{"hidden_act": "swiglu", "norm": "rmsnorm", "positions": "rope", "beta2": 0.99}
Each number is 128 + 24 x the weight over the matrix's rms, rounded and kept within 0 to 255. Layers, rows and columns count from 0. Numbers have three digits each.

# down: layer 5 MLP down (transposed), 256x96, rms 0.131, rows 212-233, columns 0-95
# gate: layer 5 MLP gate, 256x96, rms 0.139, rows 213-233, columns 0-95
# up: layer 5 MLP up, 256x96, rms 0.132, rows 213-233, columns 0-95
down212:115154128147121128160138135121131109105101123109079165118143102135155111154112046083130134092152122121119161113183148108127121133135144132139118130163147115106097114079107149145119116096092068152124168103134114144135144093097140135144137114151106137118107163154147110111123156069087126133
gate213:135125111095139161121077145181135080162155129120144143144119127131126123134157125115105089097135192136088142097108121113142120106149127149116127129102090115150095141114084167136165103133088113144103121080151106138139123131154160120108130098163144126108121163149173151118128155093179099133
up213:155130106147126123106157136161124144107144139113145148127150145139094130149163141099107158116170161161135110115148130171147138147114124113146127132119122174105086150119123083145121115129123108145185128112128128084135110151145138144063160133177145130123124111113148140177159151118157088134
down213:099149135133106122075177143152166167170151160118151142141125148119130138100164132120119127115131092153130116117151161129122103100105155126133103110131095121165093122163127120133092121133143126118169120135137113100102104100075132111097128093137115103101150157128155152093169123154140100129
gate214:181094147130116115103121132118122122140130147108098165086135127143147141169150170168160133122123116167136141125097054117114130127147128132121114119180137119099177150165130150119141111115138096148142106111139101141117110155139147141145135134114185132147129142126130105121112143138105170143
up214:141136124134130111128149190145107110165097114141125160151133121113131105131164112121139144103098147074115132160159106121154118162104108154153183141113098144079122123120064111114132123139150157096142122098103128127116145114134135098163112141121102111105136080135163145144140137121126133138
down214:143126128128136132121189100151159128098132147150141113124123103130179133121102088144072107105133127160145151118149146154105148124144133170126139124118165110162099127094104126143142109130143125150103127146120157127098142129096141111128140059117131123149107128135165080162130125147155110133
gate215:118134069120102133099141083146135144130120131192140106161147128113124157116120145143137146141127150124140087179115137103138174133178110127145115160107167121120099089146113116109107108160087110132123143126122103107072131092135139093109122141105088149145140139144121123119128127142173124117
up215:131114090139146113129120127126151109130103125140116157139108146163120116092146088093138140135141105134136081171133161112118131072147145170100122162145184115104089145193130090110110119126139106109135121105194115166106149162117138121092154122134121177111135140144161171109116152083121128120
down215:110173171136150121126119096184125115137134161164142148113127143116128112109084050111121136166139102114113144117176139141155150163139140160199155088134158102142168123130151143123150165122122088129138131090152107128138183110101149122133131103143076090104166121155105122104133137108138114148
gate216:158128113110128157127168094140074109129104106102126130122145157151154150193098092125136188113147153145166087146122117114106147110121107127124158129103141100131096122089142135091121127147099142107105196149095137129108107132166179101096123104083141153110163156122110131136092149116114084118
up216:120144098130099145139127110087143169132090118138080167160110118131111094096123094115129143158132120102145124103144130140137149128119062125110106100113148132126108106147069134134198124122094114103147110130134151184142079140097094176094128127133106122146158145106157124099088141134149139158
down216:092129134137135090116120133158160139109100139099121158127079143118130093130087092082084123121135151122117126101160168116141090134179095148129154184092157133112116134125114090111120149116133082108180095098131088062142118120111114156120120130118148110126119154132115101098149113162129166101
gate217:117162110113123163179079116187117111127145153125112136096063158155132114157137134128113123128166143156140122079095119124076136165120193123112085115184097153150149095117143127132170159143134131110112140159086123140135101108134113167159121119099156141143089150148120132111145132160120118113
up217:156121125161114080104134134175182106129117125125170140137104174177126111121112157122099138157136121143179124140091111108080113098112148128152113130138136088166079127156107129117136123119110186141145107139113109138118118106165116167160128119141158095124116137117103122124160129089087134182
down217:102120138134125122126128140068133117124110059082124140136161135137123165125129115134153097179138078089158126130124115144106145117118135104103179175155160105098181170144162150139137137136142142117156107133085151156104094150125110145140124160144096113150150102144160112120137119100107089151
gate218:147149094147101128104133139168118156117116157146150108119080116141135120101131133157163165147157133130099116181082137060107164144177129126120111104147175136085137114176120169101099144169117081132121136102133160149148082130143113088107108153118106142130137126119121144142171147144112138134
up218:120126121169181133147107125099117126103120130151133136120155158107145163131150130133126168084091090141108115145169123154183124131191118135141163136121156118110134170109101121093118172154150122145137146132136137128125143122146115131137124179157132137117099117137156209111094125161130151117
down218:110110109156113084125127147172105133117185146124127133107096111162106127100147103119106117114118097149111164144132141146108126139144132153146118110138121107095100068101128156152136199095122131139093105136132125094080117116111161147107123134149128128165138124127103082086123128134140107175
gate219:127127131141139112131139113136124130139122121109080090120119144128109096095078117111164153180142148104101109150121124113105127149134110125120067163135124120095116121134110161121159113140100141092112169151128133174109137130127136100200151118118129120164125111118087118139174138156150122141
up219:127130123112115113117122130171082138145129135123157142107111154185090106154131143139134109088177137136140158139110113124162136147116140124152113154138138132142136128145151130137096124143131122154106115126083097142131146140092100116129142122153149091114088147110123090095132142122118098138
down219:121127159112132148135132144109113124091100116140099078112146134160145135128125123145142128127116159108103151157139128119149148120114130131129099161149140113097127103138118132120149124186141136175105141160147122175135131158142134127126084149104099140140116092133155089173147125111146132131
gate220:094083121101103154103141082117120130132120107101091105134137140161074155132136127109123083121142144123153102101140130094118142109124148153117137128107091097141148048163131122112107129083125135139077129084130115129127110134145113150110150123136153133103132203137147121159128096118128084163
up220:107160085112123126087100091115115145092134083108071077130082118128133136115133139133120061136127151132138132166114138115120099137129127157089128133151129111137101134113090113096184142107113117139124084079115118128137133120139156161075121105146129146132178106121144100092145128130112149107
down220:108091126106129112134100092132122176103115095100121101155138175164124143138130124113075123108120116146115148143135140139138167102165110149158114138132128120092116084073129110125107140135161185127156111116176100140155132119140142168114138138128163082128161166151104112109105133133165115166
gate221:114133118165125130140073116130146112165125136091168125112114103097107150095135118140171191094120108115154143130112178141136117096169106154147166120137099078127139150154089152137157138128126126126112091076114149114140158128137092106152135141138096102098128148106144115120104111100147136136
up221:142137096128130154136126176137122110110124136094151169133118138178174116114145143166106101158093141115095116133178154119122151137092075095130126164174106148124131171127136136132116128131123168123133087135083167119112158138197118127132114140134123103117100121106143131118150162108121130148
down221:128124129109119164123094141191104146101145154118110131160118161144104133085116102120132180112149114164129113100103114093140134187128106152156101145128135164132154135104116121107085107105130084133151113151129110091122169147155100166109092114098169116180139153143140134123111136124126118129
gate222:136122143145088159119110107119126177103130127139170111107112133108148109094118114160194114147101095132102136078153122104170112134116133179134101126124101138125128132133115129096148133130113127171094102159107125149097120138104175133189111100085130181118142133134138139099115116141118139056
up222:114113152115106156123151093120117165119139137118135145148115144094152165122144095115180168139101137141120107135123142144125110148167093148113156115113105104085141085090140154135136105120133111187118116137103136119088105126093125168185124180117131171106117113142144115112124122127131136117
down222:162151152127133142165143096113124111129115152098124155138141084142090114143099126135123107111105130154131139185138197113129098169142133097119104124148088100120108151115106131156169115125158049152128120144159113119130155110161122139116121103130154119126127152134149173120105154138144164113
gate223:158125118101107131128063151112191133138126087125123155117147117105127095091140142105147110117107165163132131129142092136141153123135108120127115116097103018140142143157095138145140156142130108184123138150106143136102092136108151104140140128119137119083103092092144146096129144159170100078
up223:157128095140146109172109130084122121111142149108102106147126066134121092104115107108153101183121152149051119138174103148127126092110142114127123162129161117086067167119118142112135122189120104102113127119134141163138150122169166116130113129141074196114146157160156139155133134139139148105
down223:078112136117158113114140163144121114126151160083059061118096119161112160098134164150122118093162156154109150138115136152121117107121108129094134148147135170076103169107162149120106097102147149112126191116149127089112113115166137095100144117135113157133084111146113132133151160086116152141
gate224:126136159151146132106118091149135133138186131083108095114132107128112142127160126101159161123137151132151120190146132106150160136136165113114093139121145103161119098104093101109182150150155132112135152118133139148107132125118165144121140087101157132162133134177093130096096184105135096128
up224:095150166112117126146118145145151088123143127134154101115107108132106127099123159108095125122092131090153154137137109184118144169123136134113155164120123130098105114124191119129162109110119161117131125166124144160123120154118143130171126115103134160144148078127163140110115097100114144142
down224:113112100160126097100143131124125102140102099126147139163121084173110136093141140156148120122148119135099143116133125073170161104131152162166133139109128113144102109158139149125140156164154136128157102190123136158142135144103137143158130109155155113131158125095148128113121140150131110103
gate225:106175118128125139137110050189150135172158115101189105121131108120162109141141135108144108090154134158111189084112161130119151112132171149153171106150119135198112127152128151080099127137126128136090128130136145165090150121170132132143132156137117156135101087101143148125116134127156132115
up225:132099076115147137155136151117098138176098112137145155152094148135116156157073119103117147160117095109130138142138116123121131113140112167143088146114135105146109156145096117079098147118118079112129103101085171123138149152155101118133092174121125061143157167132159144140078113130068134132
down225:106107102124169147113123174193090107119126102104133160111105091115130095129121074124156138168124111156120105133141092090165080101136152131118120108150136085109094174113125152122130149108134117110119127122123144140160106148115108096106143147166150082110120113154114095185148153117101148117
gate226:109149129118103140125136141118130164134095132156174118082140121065113111108120115147104097124137140137103118112101159114138130119139154173147103160154123131119127138158152148051157140142141126142120153133112128120145163100086118126136142139162154139115116140111119079117113111143138085112
up226:120157130150109111098154162107163190209106152150129162132108129099125100098180113122103111153114140164099136113123167109124126124100115126160132134152116148085092105136103114139184117148169163125109166141140151116109112082129100138114092128166119086106160085135112108143156155120124115104
down226:123160127113099137065151164078147140127165095125110128113107121161092106122201165067107118163081106120112185149158131138110155158124129136135171114137123140119123135105096113119119155133152092118091130106139112112137140104165093136112100131107111122148110138156130137109155201140121162124
gate227:106144123116132136125118111158089158141166120099134146104144119132156125120095116135143136121151116126141122070125146112115116079121135108151166162139112125125149141130138133120128144166100108096126113101127165114135086093099143145113167130180137105090116170102169157146096119138131125150
up227:132143144113142136181126113099151106114073130139192099127136123130126062146156102157095117160149140123051129108095122157139144121151175131141154110095128141119104162140137136074124157112096118184098148122118138126138106162168095123154160137137165167113075138091145140138112107154135140100
down227:131136115139141114129106112115148107115093123087108160110164148146130118132138137130118132098152146189072099118136165145126124085152122173116143137096142131121117143149161152169172152134115071178135154136111130120198161117153122131087165108185159145110136139101157159089122089097156174120
gate228:118151067104080146101134125181113130112145084119145127088134081186161146117155125138102134152139126161104121121159070137142174102145156139145117117123173133138070147094128137107113121145112111148106113155145114153113130133159160090108130107092133142136166184147094148165106152110108097117
up228:157151135134145135095133169109117120098130119122112114139186143118114104129175143130140107107147142128122142095063108111140157100096127170171153144158124152118105165155146136118141089119111141111122161136145120146074141094125165152133130121169140090098102114139171144134174122145139158139
down228:144122142170132096108127148106138127184136131147126119142135161121142144123111156095176125121138131132108105118133155123105093113154111105147141141126100113178145143095131064110075092154087174125125149132132135071127173113117138160140102133140102104099091151121123131144123100137149154100
gate229:111138118093128171139095101164155150135171111121133147174138095128124090093129144139093142114155153139134120141115098151147157168153142110141119149145112135119078121128098090089137169159122135132089135081137098170150110108131151113109137106124134128083122140109099098134107169114115087141
up229:091147128113137152112133116128167141098163130120094158164168118148097130105130156145142162103159137090143134121105115135155147132100137107110131124149140141076077100097131127136125124145147146124155093130162122137119111145166115114124127100095084122105186134109119102167116164102104108113
down229:123137138122130134113152179122136178124084141143126103139171053148125118126137153154084139158140133068130151152120138138129123077116133104137125119097145134107128160092122101122119176135134138132112082136125115131117118131127101138161127148108114125142127129123169145161168171146093124135
gate230:150148118119106113129131102141144105099137071127127120157109107144146096126078062125137112142124126132135100155101080128133109194095148128114141164094126151184107091135113142113148151122126140157103147130132131145132138078087150111115110090110108154145145141138092100118118129123129109152
up230:117105116107153131134083119116117131130103163136127118112109137157097122124136132116156139080131120132131120130128132147112109116153087149164158132151113153161168159119109127088146155121110118141162109122111089125127132179079100099116131154114150114119105080105160119085146131167113179109
down230:126095112101127165114131086153116100103130096143127097136147160162140132138099205118118156150122149160115138172077108129099181163128120104124113146120104148152132099117132122153155097127102081097106131120109121157142144123107112112122098098086144159139114142139088089088127108129147123128
gate231:130160161103161151108115136156157123117122147150079128138113132110151098155103109136169174122167206095125145140138136112116133146118125154096113126103107130153148121122126102152123128089138141143072131126093169091121106119126179134120123125149099101140108168106147091124158136131165121068
up231:083152060119124136104112124165110109144118101132169131125113090164130138108166126091109126118133085171156114107138160122125101116133154181127124138112104131159129124145175147120136121140136192113102142151136101102160152170116141137135129097166105139165127118178112154128128148077153111170
down231:121111126139151140118141112113119117127205155163125151096049115119123109162155110113139148142146119145137113122099153087124153175124103121118111116140149133093112117113147148174129139097133098134078159115097124139064132136134117129118137137176168133141112132144089115085099134123076131159
gate232:123153138113115110116136131128123127089125096126073103090129140143157130075123138116122092139106166130129116118139142109152147158127134108124134149140103112122115130108105134086126121101121111122145156111109143159151124127083165133156088144148120177153137125162092135130118103159148100078
up232:156121118146103080122112112129118150099135122128127116144198117130125124140115147080164123144125135115145163141163111097114146166146138139185134117134121151112130158169111107139157129134090136118149165123137176144101120111106129093069118147139156142152152126079138156132103124085142118114
down232:115073104108106148114126113127071123102154129114135137142160112145123171102187119119126127094132115147124112129120176085140098125118139114163108144145084107173068088132105158137116086107142114156085137159103119135135131121113153135139112122132170129161135120112132134120149166132106122111
gate233:146129101100086115135118127174103115092132118147130056145134160117162109117113099087152163144137200126137148155127130100121132149155150155099103120134118150162128107171126127108116114163136128142152133143114140159124109154112158086154105110141130143124110145107135109115103121136140125091
up233:174139112113139165130124128150163145130134124125145171105088114100122130089137139087098133158150130147131091121114135126125141145126084134080129160119080083101093143141126153151176162112124079116107123149118132146145145124104108127122174144161121089091128143133101113130135131169129112178
down233:186139122104125147134109131146117136095110125114122160125071144118088151098149143127183150136169178135130150114136141137138140142152095162102125139160146139147087131143103155117181087128114114126119099112107121124111184117127129151134181087146115097102149162158125102125148118142150102121